From a checkpoint of a small transformer trained on Wikipedia.
Size: 14 layers, 2 heads of 32, vocabulary 8192, 1.75M parameters.
Architecture: LayerNorm before each block, rotary positions, untied embeddings, attention and MLP in parallel.
Training: 82M tokens, 4983 steps.
Each number is 128 + 32 x the weight over its row's rms, rounded and kept within 0 to 255. Layers, rows and columns count from 0. Numbers have three digits each. The size before them is the row's rms in percent of the matrix's.

# layer 3 MLP up, 256x64, rms 0.24, rows 0-213, columns 0-63
094:093138088077110098117115133111146157133182158138131140106146122147092111086150163147084126064087165139168114144108134059152137220077163125165084160156122153088157153136130075123184152098142107
095:082082071135168097162126135161159141111171122137086188152158061156081210111152107125117153113089127108151201156145119074138145144161126135098115128100125081113145122111150089148112189119161116
106:080101032120162085124179146102125135113140135151101132129161100120130124098191116215088139139102137118106130166115154120157134163157106173114095143198144111087132186072117132145117171132172126
120:147101047092068102087121140187091147147134137155106167110113126166104211105174092143139128132122088107107151144136124087111163134110166160147098110120178143117101120094128102175101218146111130
043:160090111133111087144118146164184099149151133162110125117079094119070164118171125144103151052121106088161184158103191105163112165114155166120133136139120100160127167127138045139097195107105114
102:072143162144152102121118134129121118104078184139113191159194132090073117156154109175097158123187077096120147128127144112045135135173119149110121070087155145123168101083152097124154113147102157
105:124112126172179092125111184193212116117162133153142110118168104214144106162123080116093117104140147088122125179100142097145138141107096143127169144124106124055108180075096117137130154141088121
115:160098136090100090091120140110106136168144093196103196152128116149090174088121187125165163105090101130154145182145135066132157168174169155108107154125108139100114146151080095173168147104124082
034:189143130127109113125130133169158118128141115149113149149111083158041197110148091151095142065143100102155176182131184080115100148140161137134138113094167100128111178127163050126149152080130143
045:088090117171081070122104151170150133132177147168107168066103100129086178127140123151122185075141111082152163137103160098117101162123119182093162124114159099123123171115135066166131198117125126
037:141115104139078040124153124174157107102131135152122175121100131136070167087175139158103185096107121080085190166138160065089117155117148148122122135130095126146125160121133047147152165110142157
040:144113120143097081126119168178163118127194105148109150156114076141083191115128108143122154057140119066170191183109139078122118153136118156130130124170095089135133167110168081156122176092162141
090:142099134092142059101126160159083181085155147163145164101143152178122163130118167141121111097135142133131178147079135108096120132149115162074076139123080099097139212157197095127149169136171124
082:149103115170150134125152107148122149099129126146160148155096125135097139167103108154083113111136113031105125133065204114080148172128137113145088150168118088081147201183095112103121146090172091
113:181117096093135110133153115225175117114148140139130140174113124100128173086147060131149176127092123119112149142190143101110119112147098130113122119103119132177120136105158125215119184106081193
124:132188094098115103083141157141192106140215091135120149134070167119107124097153171114091168102148120107112138189123146086124100140102155194134113145150141100085143161099154120108154130133089205
103:154145164136066078108142123131114117164204124170098200136173106076153103144125140119081127084102120123121154182123184109117104159108160128112134073150158093105132157114217094100102121147111126
036:170125102101137107137123121156115116150166146141099148126095093153040162095157139165080151079113094079140168152136179095068130169158159121087091111109116142130137174080146064133142176071142154
121:125134157101130112179157113169186132170155117162100178095137131166110141126195093120132141043091137099129159135094162130084075140095161176122159100085119150127079120107174072151136180130094125
107:133139159109119097139128170179128100160107152150170080088088136129137113139216121166131109069147123094145202119103174122134166173133124096167165067170079109140142129144165117068159158103121126
098:091113100146162108172130174200157159128113081119099099174133106222142146061183123090147172119139104113121108154133145123081111175088148135171128092166108146139150115127102121156099125160064128
099:096107124101138113112123096121156155154183105177068104174084036126079144086175117148140186126173109119132165131168160101128099147109149107133106152207093140145126125136127103147093180141160160
042:167153116135067067124133151176179082102135118171143121108112101127064158131170139128102171064108113102150176174136164079129139162156149116102123099186136094137117157106144040151114164124132120
048:179111095135124076172134166179135118113163143169104151133125090147057143092148119139098163051114092089167187164093153078097129172143127163109147126128132116132125161114158074147181182139101140
117:136107087084084106159117161142098098168131114136141124128125117117116103086175159143117154120104087084246141134139113133130100156175196135103167147073129112189082162089165128144152153150122098
100:124137161098103072153105115182118160143190124159106095117124145148103158183098147134091113093160144104138168184109164132107022190166113109107148129119104137074133176152170098128155125091133143
040:140122110142111084123108148182155142130140172163163127092089082141077182099121133136122153060137099064165152126135119066123125167150138159092126137125150114134116178090135038131164190099130175
096:132135157137215094149148149142129157069106116177166102156137052179146176170125134166156114067150142072143165144113140131165145131162126131088132158122112093124148115167123099112155126088187073
097:116136120088128109099110184152205080125125094103101121164056111167093139131100114114140121126139158046110123178165144085133109156144106180132131079142074101109135164119115127136196141173181117
091:156117154124131086148140108158111116145134095130156137119130122166119125145150094162137085097091125151162183175117233118067096157164134164067077140126199072145123171116174120138128159090137109
044:146127112157091061112120157170160107135155117151090142135099100128076146121158131183094174039113116091178194152128137085133115175163146135134144105157137108153117153120143071156135183066103144
096:101149173131071128105117152164130126117124155150151187078071119171105203089189115127139156103143090105125098108158106116130109164094146128136168064110075103173157117182104093139104151117140189
113:171083096160122097121132159129130141143108110175077204155148079137130132113188103131088119061106067138101144135163113069122123169161140156150157135121158115147079198088124122106095190144128122
044:157146108164123079170128162194141150082175128180109137122104093149094190104139104129123166080113096076132192134136183076142107139130144122135130114157074141119140163131158043141147178109148127
106:118114100118081118139145162171126115119161098132108125122086121196137130136149087163181121106079070100114116147129186128126137110139167052162118096130116095186130189061154091135177158113135188
033:153119105117139085124124129191145136154179130183097128110113073123097180118179148177088175103106081103187177197097107104138116157136161174148131114123151093152116173118127084139113197106148131
108:116172088101124127158139129163131144157190115096176157121173125172084169125178121091149123079122103148169105120056124115107057174185142106124115114114080093127096135138155086199162118112144107
099:119071100138111145159182195134098131119188084120128181130164103129109139095095158088107148075112100106119130111142152130150073140113193087157162078098118073130166141091134096194157126088152136
116:137069107120130109134106116141118144167139105172144116159096129109127174142125092097096120139146075100172171181174096109104122126102101104117056097132159116163175199146174083217140139136144172
037:133116130101101081117121134172123092114152147147117156121104084143072160097137125118141144106109074067146179171105139079135111158109148103121120128127128104112119201119142013122129214107095153
118:110075113175175104111170132137182102154169144101130130123097142119106145144161112155147143098137138101177104163088132120172079156081154108105163150120137143115118171058124081186155141096032156
124:145115114167140095095150154187179078091196126116095135085054108217103177137149134151120162084157142096128127152143126128150170117139155132142147131075156119137139135078150122117162115134053145
106:124142112068091133128162128140120055150186151159149091150113155107109199095145119094142162113203091111168161129106149115139090142193170108110196121133106120125063148135142118110162130142082093
114:167155119109081082129110188130157105134217164117050117158147132079122153075108111119111095131098144092105130196076151120145098178157159123141123094114129100106121140099127120139195134119122184
109:182107090164131111103104136216135139084157128123131133138163067159107149100205073104126138094181064092161151115158093112120121190139134114120143141086127122139079130121158109121118188125138083
115:178122067141138096139153155116162067078162158083102123067095063150066176156151133169143146128174127109168126148182181122103143142124144147113096142113132152113105123099122117139155137123058185
113:107097173177133074106184174093110116115136164165112189135082116100100104122177114137128144117092106084152103152135136078097167133176105135169190099171190085112110169093122113173136103146106143
106:200107107083125085085064150146146135176175063109111118136153138101136173103092134113077176128112114090196200151176117124102167137139172106113150078095114119119122147157122116144165118102117128
115:176148081088125129124081108113157111128109098163132125103132132127139177074131080093096224124128123140211176137137105119074109129140113151137129117090174097172116204149165108148160148096119151
109:105118093125100119148180105094128179148104158139166149104125130122112139106165096148080107117105084133168190163132125121030178161109152155083137178101162087087108164115168106168083137179113122
105:178098155048102066095130164117082121133095111160151138117129160144115185107091156137120110085095130124178141163145121097185140153124124194128161180156132150117138193099133072169143139103079119
100:137163088151156094135111157119121071148159135126150128150130144131082164111083145091124209099079148092178124124109163066131114143116161141158167096146146120189105121082145123164169113070087200
097:119106149111166135090119105205166072086106124132138210140123159144112134097092163142184127083147127087131123157079138147111100157137089073149152085139169127129104166097203115158137135144118187
099:095119134129178060098172104139137138128092119196132190127178115185109142128166070178144100076086103127126136149108137102075127173179136144103121138101150084112159128171116111077119152146179101
042:106121117107097121133099168154170118141166160166106159128119108132102155126140117160115176059136050096140178168142150087128096175125144152112144138094145101137153179084148071126118218095074160
108:146149106061129077132063143240134158127134181124193105156143132202120127156130136131100130108139144056153143097118125121093099147108107136144106129118068132144124147083134079138142141120152168
112:138115100116116105165112214173138130122103147152124114059111080222127174161165098129170151116126071125131122123119122129136078168064171139149162140096130134162080114070140126140138165132090133
045:167131113135119098108119150145134163146160135170149161112104069110051150109165140112090160113121105083173186176106171076115088188115138144099144128130150115104119140084155045161126170110097174
115:154105088171176095166082164171172078090169112117132186088134072197089171083145089139137142097140119109115135127089114140138115160149138152106127125125088110153113106065149099159150134117082188
124:083132158155109113129116157106157170168118142141117203137141075105099113087151116123109118096084091115123161212124143077109157135092179195118112058138118132119171188108162118115116174099125101
111:140180177124113107150152132126096077117154165196108223134129092085127088128163097119125126097150104103119140141178174082077128130156107184089127098160122080128112104116147123097153142090130196
105:151130119113112084069119136096149123160148142230116114103082121116125135152107093135107175127207109110154199123138166098087108162164146191135116111156143099092123129138151094097136170073170111
104:071142111104104066128144115121100151130111148155099171120177112104144115127205060118086113143046121129157169191118127120118143145183142123105144114152138077114127149146216104120080150149121132
092:088129125162112143182163145101106193147114113112069156156124067073055143093156195119107099127100103134133115112134151087127067169076196113115123153168139084163143121132133168151137148108128125
111:170139127124182100157149106151148092113129128155140100147110103163092177152214097172122139109103094113182183105164135140057074180133071180123133157103111152157120117087124102146118131107078100
096:192123049116170122117048075161152129160105092166101197131140076133092156099127131105133145110120092097157141146144145059129150127117142118116096149153173093158094103096202119124120135137106121
096:145118146189152052172114132178134074135161160125153107061114108115094135161145111196123127121167136059137133149090124099148095104068099151194119109127083139126103099067154125138162124159135128
038:139152126169102085124147170179154101084133121135131150129106096109073168111149125123095150099100102076157187176128128049078134165176172148112167122089105117147124130125148039122125175090118138
109:138117145113126083081099141139155114184120106134174089095128108147133133127129119110072190098116154089123169193102188121187140192109143157147092155090082112088099128157146090111204113140101156
101:101103135112103100184099154118137081113123139147065101112159105156131143161160118115169160099112083091155165133211149094075085155156153122091197163135157107129061137147110099173120147126111180
102:124118112123163134119136149154119164079137145150186158149095076144110112121119088175084177104182129073104148098135099146071149185153098116161087143116134105086141172143105125153095186050175103
129:080086156151105100150081102134119179158106093101103190182185104146066110112149113138123143090157122108191126139134156101164102142142162121062119179148189152147162145103155074161136129092138136
118:156126091115151079169100116124142112174168100151131100154135110136102129135155102147116158110174108058206183098144194137117127127147182153116150150129168103078160111109137084137164155051087096
112:159127103144131118057090176116135147123122120162113184080134112153099108126117193129136122111090063100191133137111124045180169140128158140152144133156173127129116206080110089110174117124127150
097:094124090125187128084204146102136142116092136164104128179133072093126139123161154104158110074142083094181126106168140073123147131093105110120161071152116157173144168144143107095137137128192186
098:129148086134110083167135177162111119079168083113134093139116093143115139087157156136189120140077104074127127101160103051107144113127162121171116091092069113129133140193119126165158177155077164
112:113131134155174012113100111143155131173143128165171121142115075122094093092183151138107150114145140132166176147127104120124179125169136088097110170097137085108143151161146120075178150098123072
106:122055079168161075136160130148166189122146184172111144206184102143123110137124128166047171145098091129128125160174139116074144112137154123138110101127124142109077157129108109162088120141133118
097:113161138079154108057064172120151093145143152128148176180122135152130136090117126230102134103143080151095176129159121129140156149117167108156150156165135071113089153127138108078120127068108128
106:183161095155109111119155133145089123108224157142126194067158128156081156109096167140172112116110092114166100146087109114130084175137111101145190126170104161121106151122123126114088116060122144
034:155119152153117081139103170139141140136126107166118173101108109176085178098125130134112197065133105086174137156135175056112111168130118129115140142128056105126149188123145065133141171073095147
114:133171103162120072112177146109120152131179130134124192092137117097124104116138148103123119030078049118174110194151137101145143166126140122093140103153143100131113199124134118176107133133073142
109:083147093098164134167135104148153113121117097146162133183125131181094129148174063106121149121152086122116115157159185062123090181126131161129145163112063060139094102051149104154140140119104145
123:115110166086115102074108169095145152160133093165114150118097125103101141105111193119111184106122128122110160219107120055145116153153113214126109132118155150105128211111125117150158136090108108
108:132178128189124111128134141196160117113172176144131206134101069171115106134077117170147112119091152090129192178095128133188093115093101105105100131170087101102130152117088109098145127162127105
110:107158119100101046123140156138164078162168167118143175131164120123101081103117105123147132052108134086139101136151161106115117150101189196159145105142216094145113129119090097144162152095106129
094:099136110114101098104144154141169131113159155117111179136167139159102115158106102097128175064111154106151117113202154104120122124071106146141091112102095093165152106091169070162132228078154130
119:091093142134115098143192149120108118208133097168153159152196116160134101114174118188120110100090118145141147156077185079107136132153125128095111116154162115144113193070148117173077135095107148
109:187099058170125093133087135120115136138127176205162172178140081161105149066130098181112122093121129111118180134112133120087154144100145132157165106065144133165136145139119097106115197100132153
109:186127099146182125153137112180116138068085109184119085137125057162140178096127094115144179098124087107131158155124134130111131118102162156061165151139120140163135131140147110216083166107159137
102:165156080123155090159110155136147104174143131132127099131125097124081121168144115173101186097121171082136184149150139125118088202159071176124187143117155084148102100100116120125064175109082120
106:067127078119159115101107114098159149120138102152157097158112114119121143103082126170085121095145117071175197119135120093102115247172116145119133118163136152111148128169149106152145175106159075
109:154095099103129091131211150138127158085140142154139176165129115079127177099156070113138174088083139091133181128097101110065126110144154147093138141166180120204102111116155123182105159114126135
052:146161093154072095130125178161130151147181123177101137111123116130056156111162155156076157080134111106165193174093141075099101164184092134091160088118169139124154153134152094121163154114121157
100:162120148100103108144110136107108167109143132147165192174103046091098172167126187118125182142105080030120154124113113090134119124128138125134129183116095057122159147137107131129124137080087124
114:099151124149137093158158154116144123103110139157121193167131079094119122132201088097150136098057105104102135130190123115081178139147139170133199148083138051184092118154128116141107147141138151
110:141110151104105097083143179117126129148125112118134146145091058122100144088143104156164124088095089142194178149153136103137176124102168211131130117086122141156140140103138150083113207100072076
112:132111147165100140108142101108141080126153133152116114174171064097104124137199083127107153088113077132137167139191191105083134173131105196081136182145126145114131130131101110108133209103109131
114:146128097141129123114132125110090173099118099193105184162179067137136122112157118120133123096083037114149120132123159084119143157183119166088133172138133057215090127135134100153102143109124137
107:116046073198078122158152123126120105147140095143087109171091109160078087109129125131152128116124165119173145136109129113067166148183200135155145174093120116134153180148106117121143153109073159
103:084110141108149128097120178109218150089129122169107149117142156102139154131174112125145131108117126121117095124135093067108111193122075151133177162143062178166113145075108078118136173126158190
106:168164143149112079148163137167157069141126110122157124187103079164111165144161057153134101044085088119158144141175167122118166145142077173138102152116118152166109117108114094142101185125104115
117:162149175125111118098096190195139129109121103170162116137108106124112180073165120115068126122167089141094124176109132099139082148162122125112180103064067131129092138146143099126151160173090189
135:104209134106082090111129157138149083132158098126088179179114130128116130091203100117120135128098122134151169192150148098109074130183163160128101126114148101104050160105147088118169126145145164
037:159123100135127092135159159151166113140182143200108120132121103138118157116163100156105160067112119074165184179145164081120158158137118137118155116107117108149117172099124076137186220080113156
103:107126122143107081118120100102109137117161113183112154184204082145086105132174094127159129080132096109131119094179152084096120152193137124127134125140183081210104100123143089162088125132111179
102:185126146129077088174110137192144105137139110176137082175137107151134149182125089150122127069122144097152168118104187118069117155135075151076078194122147103154115130139132103108107167073124125
105:146119152204133128145126096120166090149174054139111188117121068100131094095172184146097121133145110084156225142124172093158124128111153124105137155113139055130148135178131117118124129097136139
103:101168158165132131143107176139136166085108126202126116057098054152108128083118120144115146147134084094146147097066097068130133111039155122139171146148125127091182135142139153102137130099155138
099:134157109109057075183094152125156141153167105140170151139147133184093137090149161139183118111121118091105150122092081085123146142179091114166136126177066108062162173118138108112096140076108147
110:132177164150140051085184135105131085148169130166096161126126134118141124080169123153096127107065137135122140215079126091109139137166120163102098149124190082114112174094130125141083116103081131
107:117137116102084120116143158134144130168126159124087132098133108117099144117128147130112169111083105083119110238126136117136130201146100173125082108113150118135138245074136116186161146146121141
137:119156133104088110147080180222139108097128094136123105103130095195087157079152112116126186116093158128171127155124088119122119151153119129173155082092100131129092146122150096180187170163110167
110:175071087135149124131115123153117138118149069162112139200160096181119128122181081132078134125112108068129119123183176121106113112115119130142134170113141116102163153124076120093112225120178170
099:143186153085126135122099182134114176130091085140151109146152130154132185175102078120138116085117164114176116174109165105122095220112140165056106131156128118118201139134124094142098130090138098
033:155112136139081081105151139164173105141124128144130121130115069146043163128164127161137146074116106093145186144115193071116065188140115127122105102144124115151112155146143053116129186098100139
041:169140083112126082140118143151129095164184135138080134132100085135067164099140126159095137084121102061125190146118171091133054177175114119114114117126138119129133146121150047114128197094131143
108:116074073119122103136153136133132113127113119154117111185134124133080202131151062209114122154134145131092124147137144115083154130148138178127092127213127189114140120076103133086128180077154103
037:147138154136128098129133184149153101123193131149118152158084102126092187122157132144101162051114091070152174149120201099131131156140143154152126106111137095114131156080167038146132138105071137
105:124149116206150100170191118157076143097078128165082130122170062162156097151127105145114108120090067140126132138159113102152113147084124141081167176193148108168113140123156135144130195112124107
102:169112056140098107099132152170096131116194174147057123108146155125116192110123146169088187100101112136185129170139105109092124200138147137133140086135132169153098142084104081128133128131091094
118:128152119113186113151090201208151100134127095142115110105140104203078125119147157123162142109095116059114096145104091124117095172080157114195130109135164140131151142074143132159143114137090183
109:112059084113076123139124172145171117185151060161128125102107149171115168152105144139118143113127154058167121186053096126114125113132167148110106156116147157099083152120114133144175114131061162
034:143111140139101087136101160157183111137152110168127112115080117104054165104141150149116181069128122079141145183128188079129127147129175158073143151111145133112117137132160037144138173080142160
121:153099122100115136141046169117129144194146098148120133118129138131121180103094061086057193139145133136158206164151105111085111117127131155129125084079181115127095150124117119156176155124144168
050:118120112108116068103133133164143094127132147178089137134109090107063164088143130166085171080111102102164167176089176065134117185146143125128146139123117108131107190062132071123120192102121132
123:137176107136106101185150132174147098061116115141122093077083107186118178143129111115187117132123064151155144131103109112119139101103190117131175095139134151191142122068169116136116165113064151
108:112122076128132144162120138145123122149130110187082131150128113166112132168135096101149137096095077108091121178149125073121080191136108113180184123146158134161073136032109121151128159155067168
036:153145146148124068107133143160129119139153140158138155121114142144054178111155131114117154045110078051170156173144123090137141159101145159122105130116130090153129183141135078157139205101188138
121:150123083121088108119102118143130114151188116153105122158097108131125131115117112126129200109197093068164178102115140107120159128165125177133105123156151027084184127156138113179169143121180104
112:126162154146109114121123107135081125207155077153105150113131071145092095149185159152131150085103099094202148093147195108170089121105156117129138173174116103107168146081133100102156173121136090
101:175148115194145093123059122165150158083159100166188168133146106132107112085133165109087154112171133092138174132123080124136207127093159087101132129115108085089158170088144097115099162132137157
103:094113088106083129149116130198086148155135080148177130170110152158110171124149091112156130126070094123110113143092104083080133170162134099109123058125152173145122167089193119189114174115128158
123:140131112132096096085109149125156086095150195122115100131085161111098184151145123145083150117128124140119182221161136109145125183159112149094066097132102158083113190119169081143156177137108121
036:138114126135120080139125168164131093148139116140112114117116116127075147079165129159110177103107078072146189181091159071100145184107165138098160122127130097139124144111132035139160201098103112
037:127120084130119073134132148162174123112130143171106158154101083139099166107166140143098147072118124070146171148138167083123082187099177157059123101131117113094136153149111046183124162088132135
105:131133168072099136133088184120187100194129147154096119141118153097068141111135178177140162132102116115109134124119124083122089151107113191189121108131145157142114096079147115092138135142155228
072:141111104148114067111151136152155130151140116224137154094146081112096152131174117151102134069132120093190164173133189092111121165143111108115158115122151065076130156130159074112148167076109113
044:129118108152106088129103152182120075110142156162135129132091079113073189111173126169116153097133106085157173162127171061112135187134135134115117097148121136129149164090187080139129199107070129
037:154131137161116063146126153182154077141143154170114156131097112153057191116111110189109154051130090071130148137115135086090104175160132142156137104126117145128149152120137079173172169088103125
094:166124116184107101116117100106079171153175124149169139166164074175118138148133177104167135088061114093149101123155145088150173165096165083153154103094134129127141161140197074106078146118143115
111:091151109144097129184147141137185152146112083171108114082085072145140186083187085135139137148118083094157144136114108080098176112088140131146112079102128141080154161073174150141122188132135105
119:169150104159158076125076147122131130139174125128113131090114111119099104105130135144129189069168145090185102173148161128144145217146102138108071141148154136120062171079142111124174179126082121
105:136097106093094084076122137136133150131134094174091177167169131182122132141102106090122130119095135027137120117200100128163140146072085167139148156143144105162096106115172113189157166113147112
037:140086130165125096129140166177153116127157146161129131123100106178090155087138130154079168073103091083148184158169153051134151138124147144082154155111150106128106176118197053145122170128110145
032:133166112124114087121097147169155106118154141182089180137098110138112167125155149136099156074130082086168163157125161038138124182113146183139195134128145105119136151098148062168177159104128132
114:138145170126067089118159189143140092142142161163094148113085148109085149152186192121093099112124144145106176140161130106099133151157124158099080079123099129162104133090137104154132193111042160
100:167169139133134066096087151110132160167085167156102182117141144088073132066132134143102165114115097120141131115102132087132159198172131187103120099141138113139085199064125108147159158100118097
126:147149080134144091157179118120117159173152100147127166161112108101098145100133182094144156124079075079166137110095152102152146151077198088090100166105182104155182115105116096137152164070147130
125:179155075100179133132059114135154117131091120159141109132123135091123146094188084190093189116111158114135180153135121104069154171123078119133080094120155103109125180126179114129068161139126140
111:077146103189165109161170101123113118098141119142125157159130075141114141134188100144063133158085080122118096221082142135126178110160149154116080119110154111129140214107086104138109133125113115
106:094188112114131076142087143156135156179145123149131117119111112089046123103137157151143156112123151052178161156136130085136152168155109106044214119139121072138146168125111111156109139131124132
107:178075094139100074099067168162178109184157133133128163093131109174120144120119113177178151083093183091128132129154163122121071159099104122148134099130131142142099123131117088100152116078145206
094:116220077157128109112101167108119188102094118133113115120131134131140132063120163090101154151077113123195171116113136084148115145120156148057111113157142081104202138130158134133088176113164137
110:231116116154119114148161150162128072140110082151075108117138107139128102156123159156115134117129111063188130140108166120109045165097176115160103139097099102136182145075128120151137136135080161
104:093143153139146102123141153121133110156110116133095186102136064103112122094170101150100111082079078112193156131160110066128179122169115138158133213110151064136156173099122093140092141168161115
103:116158116197203106150166163091133121066087109140105085127110073138152206131149121121115175122126106133161157191154181126060146143140171155093132126116089115144136145133144140178081141110112137
102:184083108162102130140144127212120153157128106170095178142151088121095094045140155175075162124094106125164160162123151093066129116113210133088134129145142121125139126098181119118133128109123110
096:144172171157152134116071107170173147117145119137093164132111102126089145097167137083110146116168158109207168118179079116064141184098120174119118142095149147068122114098184109102156160113114096
106:124124108151162124124115104131112192122133130154123152182082133113120165080119123130131141117103097138120146198139149105137171149167077164039072124155165137088135188115093138189120195069121126
112:146097168134089114166150177174146103100143120136160103088118096150138147085087139090116139097084080077162216155092125144124117127089165099164175084111099163135202129131103112163162151151130164
120:100171107115159082135087155192185099112195149145163092167116081169116186152210078152139132118152117078124149135082145142135098155149081112134160101156101110141110140080126110099114156104111106
116:112097118111079141119115171145126079135102116162087208152154101134102125142163156130159155114138070056142111133106137140151105118190113112101136084163121049160169142094168084157190164116126145
114:191153143144154102145076157149126166157136099209162171103128134154109144165091148138106134099134148102154209110124078117150119156108102127123095120092089052121169183183125094121121155121147084
105:161093104167126114140126127132108109102223104142126102178072090158053129119139120150125119087100130117095097145091157125134123202192188099127099120151129129148132126126069147118204153156119129
116:135163130168138078097119152102097145151146101186143093103122119130053121066143118178086171086110118099172136115169163096144071137200142160086152150167166115178118165131098116152082132147107122
128:081143143137117099106104173097133135151138155178087183182167079130113105110165102102131151059064105125121156202179134098082137150125159181129166148115119124132080157072148108138137164104104108
108:090091093079141146133068110118144124105111149200066147124145102116089176123130128140119151130121101112144151162181136142103120165162083180142123157081103186180067131133163105104105193147172097
040:167116127158128071118145128169158135147144135141105151124050109117052194106156094154114164084103118080152190174122140116125109182156143166141135116115142107129120144106172048109129198126112121
084:152124150121132070139141113131112124132153108152151094149137111173124172170148089148093100098107143125154186202112160132115142105162066190029085133129153107129150174141160122150109167057123126
091:162138141119130077169156114111162053148145085138141106167131122139105120194147117173133095136096106092153183133096163108142080186151153176111099131150222104131139123109161118123127128057085126
115:199104079197145119129138135187111121124116146132066177173140061188075132120163102122146118100158072128126134141106101106147178143168110151149156153097139159146114135104129076144105196106125135
109:092128140089167100078157192101144142117172112118142131141154074152097170092166133144150202097100123103178125205097104093147157102129159132144091131149127140112123140078109144152184167057132113
112:125066142124086122081145149088145138177158106122092199069105104123100097146112116114131117130146128116159152140065096098127120141141132123131171162097168133086056234087131120120165155135156145
043:131115112122112117106109143187140115143153144162155142133058102116062173116171102146127139089123101075156166161107204082105124171163139173110102121132118098158123162097142041164140170085111155
116:200113206103162124091097100159184100126146061141136164123169066137076107138149157136133145102144131073152124191152170142113099138139127125100135110088147063132111130132088092118127142098085165
037:155113113122137054142123131126152127115163084168113144101058112118112165114150099164103170064123092069147189181105108081122133173148149118134149103128152078113131167103123041132132183119146135
101:157085168124101070120139105133143121143188110173125131202100116137129099157139184144049147114150076113126167130149138111165142162161146136076139113072113074114110138138150089097176136062118091
037:139139132172108057105138123126159149162138153185141141136085109149070184097116099140103155118123120049118191154135138121096116169149134139112116134129117110167174189108146026157136170127135157
105:127168141125120124101171120162111146167117135160056147145075129152091162111128132151154104096091113115112109255094122100150123147143118130139099108109102142089131189109177096131201116132117179
117:196140101106107135136081116202127095170148151175122079121109120119086161163141157147126144111136152113164223111145140144079102204132088176106110193091125141126110103137131097146093150100128120
115:235105078106175130153093141176109165135120104163122131133136091148109127148190114121142139115149168122122173122139100082085128195182108132108112130075120076123128143113141117093062184141145125
037:145143126127129095130149136131141108164124153146125113124131096137057141058131161157085147096122092073117165174129190049100146187127152148116146070116127145137146177115113045161132170110096171
119:178122097105100098157085107150115136131099115194158155163182085183126158138144092105130131065069078118140180172160165118101119182153164146085101119167147092186109125136118099175120137108124127
100:169149114141079122134128163183135111136136112097089107119119180120145131102108126122074175099136110081149149172169193153147093142125118166148131164157144209136133112076144056143182110101057131
104:156147144131132089123136128197116078127142155184080096153140115124113162151205094168121126066148112095198125113151134124130067146144177145081158135122116087168173103117095103095109163093075136
107:123111135135102125153178123124089177098167123190121152118091111107080128130128158189115132132119134090141156130172123120042132132145110144148082136141085084143125130150133106239112163074068147
113:124155151108093089123197142161106108090082150128097184126085119077109180148124077147148138118119071127136170146212140120082137115149146163099174124165162137159137121073153125099123182140098173
101:162169150112103082122077131137126089171142080128097175143130118105136091080208170144098133091131113027122142151155124095145118164105155190147117143120108139082113191089130096135147110137097146
106:104144111158140110149158135206163185163161165145065140059107120106117126168160078143112123107115080091182137152148141118169124115148100140155113079079098107140094117089142101121177159061135158
099:179083157166108108076119180119136170120121119169097238119116121154077115117123134121133154081084086147132146139119114100157138203101163175160158088094139129112105174089121124141142160164115127
105:148132124166205074158173104106110136097143123163123107132139080111085141141131133163137107104150079119103141144166122120164146128133193122058153112131096064183135145175196111093119173142068136
114:125148147136094105121069159120132135166125158150115142081114131153060148143108130146059155135133134148148103186099089082125110142106125189181083177090121173057101181080154128104159145109081133
107:057148078104114084158132100189128108152114076171077128157173082174064111106181101141151119124150097076167180164121112119133107126144125136089141131137132133137058139142145127127130142133126206
106:134175168142096120165074175167166185069127069169084100097124122162109180103123163083098149143124074125156169106133091125135135116055107115116114141101102128120145172113197121146152147103159141
112:192101131099165151111121176198110161106131073187121117141143119145102126134114063174089147102168124077117122122132199134068155188152134120153136158136146085108119119118087106106095160099178101
040:151133151140114082106115171191134093161154082166138128127107064123056169106138124149093166093107109104135198169144142073113100142117172161136138134099168119156137168104138038139155160124146107
098:093134123210113131055154164106165156127167128133110190118097084136101079140100107140072160124149109125141143129129078111175097164156147146104118151178065095104112118106200123176135142110153157
103:099146119083151132113105187187139143107103165146163106122107121147127219068119047173148212107152126126119139132104102109085152164162142136153154109159122125077086121128084121101119160097144121
097:130134154134118117085088145169139152120201135160175126180104113115056130112066121167192126075085118119122129147089110149097185122134144104093114144107121111084156165160122111143198185136174141
102:157091085153179106138149096211103164107122163155158094150155113170107180132071108118107122124184102093156144160083128114126147132111189075135149141103093129094167153154200097174112141122112112
036:138126169138109066104129170172172159094156133155098150138134086081073175133133145138128151079133096065128168161069130058115109160148156144097131115115138138117142187100142050140153184117128113
039:145090129131127109103099166172123101152130116153109157107104067147076199105136115155105149063129099073131197146125169084119124166154116114097158116136093120154169174091144058160129169077136155
103:148145095128090129075129184111164140149177171134121167154141162107112129079109152147082121133096134112155111146124122069141089219114119165137090182084140102106144150042130122129168119064116114
068:084132163137130124166141116131150125083074130143155117140121105128121219117150140096119129120172150045112133127141206088139174198147089122090167118127074145130169140172137079139077142119160121
127:143152117107105046084129127118129113116099141155095106139101128106135180094174116135162188131140104114175126187158117091121108145098086172177057105159148139117145204088197121112140152154099130
034:127132115116122097119079148210130121118161147175134141110089114127082186111175133154086174108121122083172186200120161068095095147116162085122172122135137135125111153140157062148126168124129174
133:121191092132139020084120163126137096170163100125123134117101142105110111107105156153088204112140156116143166178116163096099135139091175150151102096127092112109147204112170117129161132090131145
045:114128097128113084115127180151115111151140099158121157110073097130089148105162123143119135034094083066155173161107159082096073172138132145107130122147151077133126179096161056120127176106137120
113:171114178099147084107167180132168074155170142130119141104154079094137139107119120114096145078179141076119121105095138084157159141111157141178157120156075133153119105060182123104141147110085193
129:119160156142171015134116116111139104172120126133122111132140097156066175109150112101087154128094105115151119146168144104096075206165103168107129129103145138134064135078172133100161159162112126
123:110105129094078105127123141197163116073155139169125097120097137179127187190189113116106180126163145094123117145129121121114125202151077151151148129112083080187132127137149094083173150123114090
112:159166082167142105091108133162171122091127160163136116167149081184073153074098108129095160134162111107105141124106113119138176165125131090133118146157073105071171173161132104119137199112169073
122:111149152155132102098130126108129136107184109168160081076130146097070132062184139131100163076118120099133125116170181100140081158167156112138123199113170094173136188146109104117123144149067156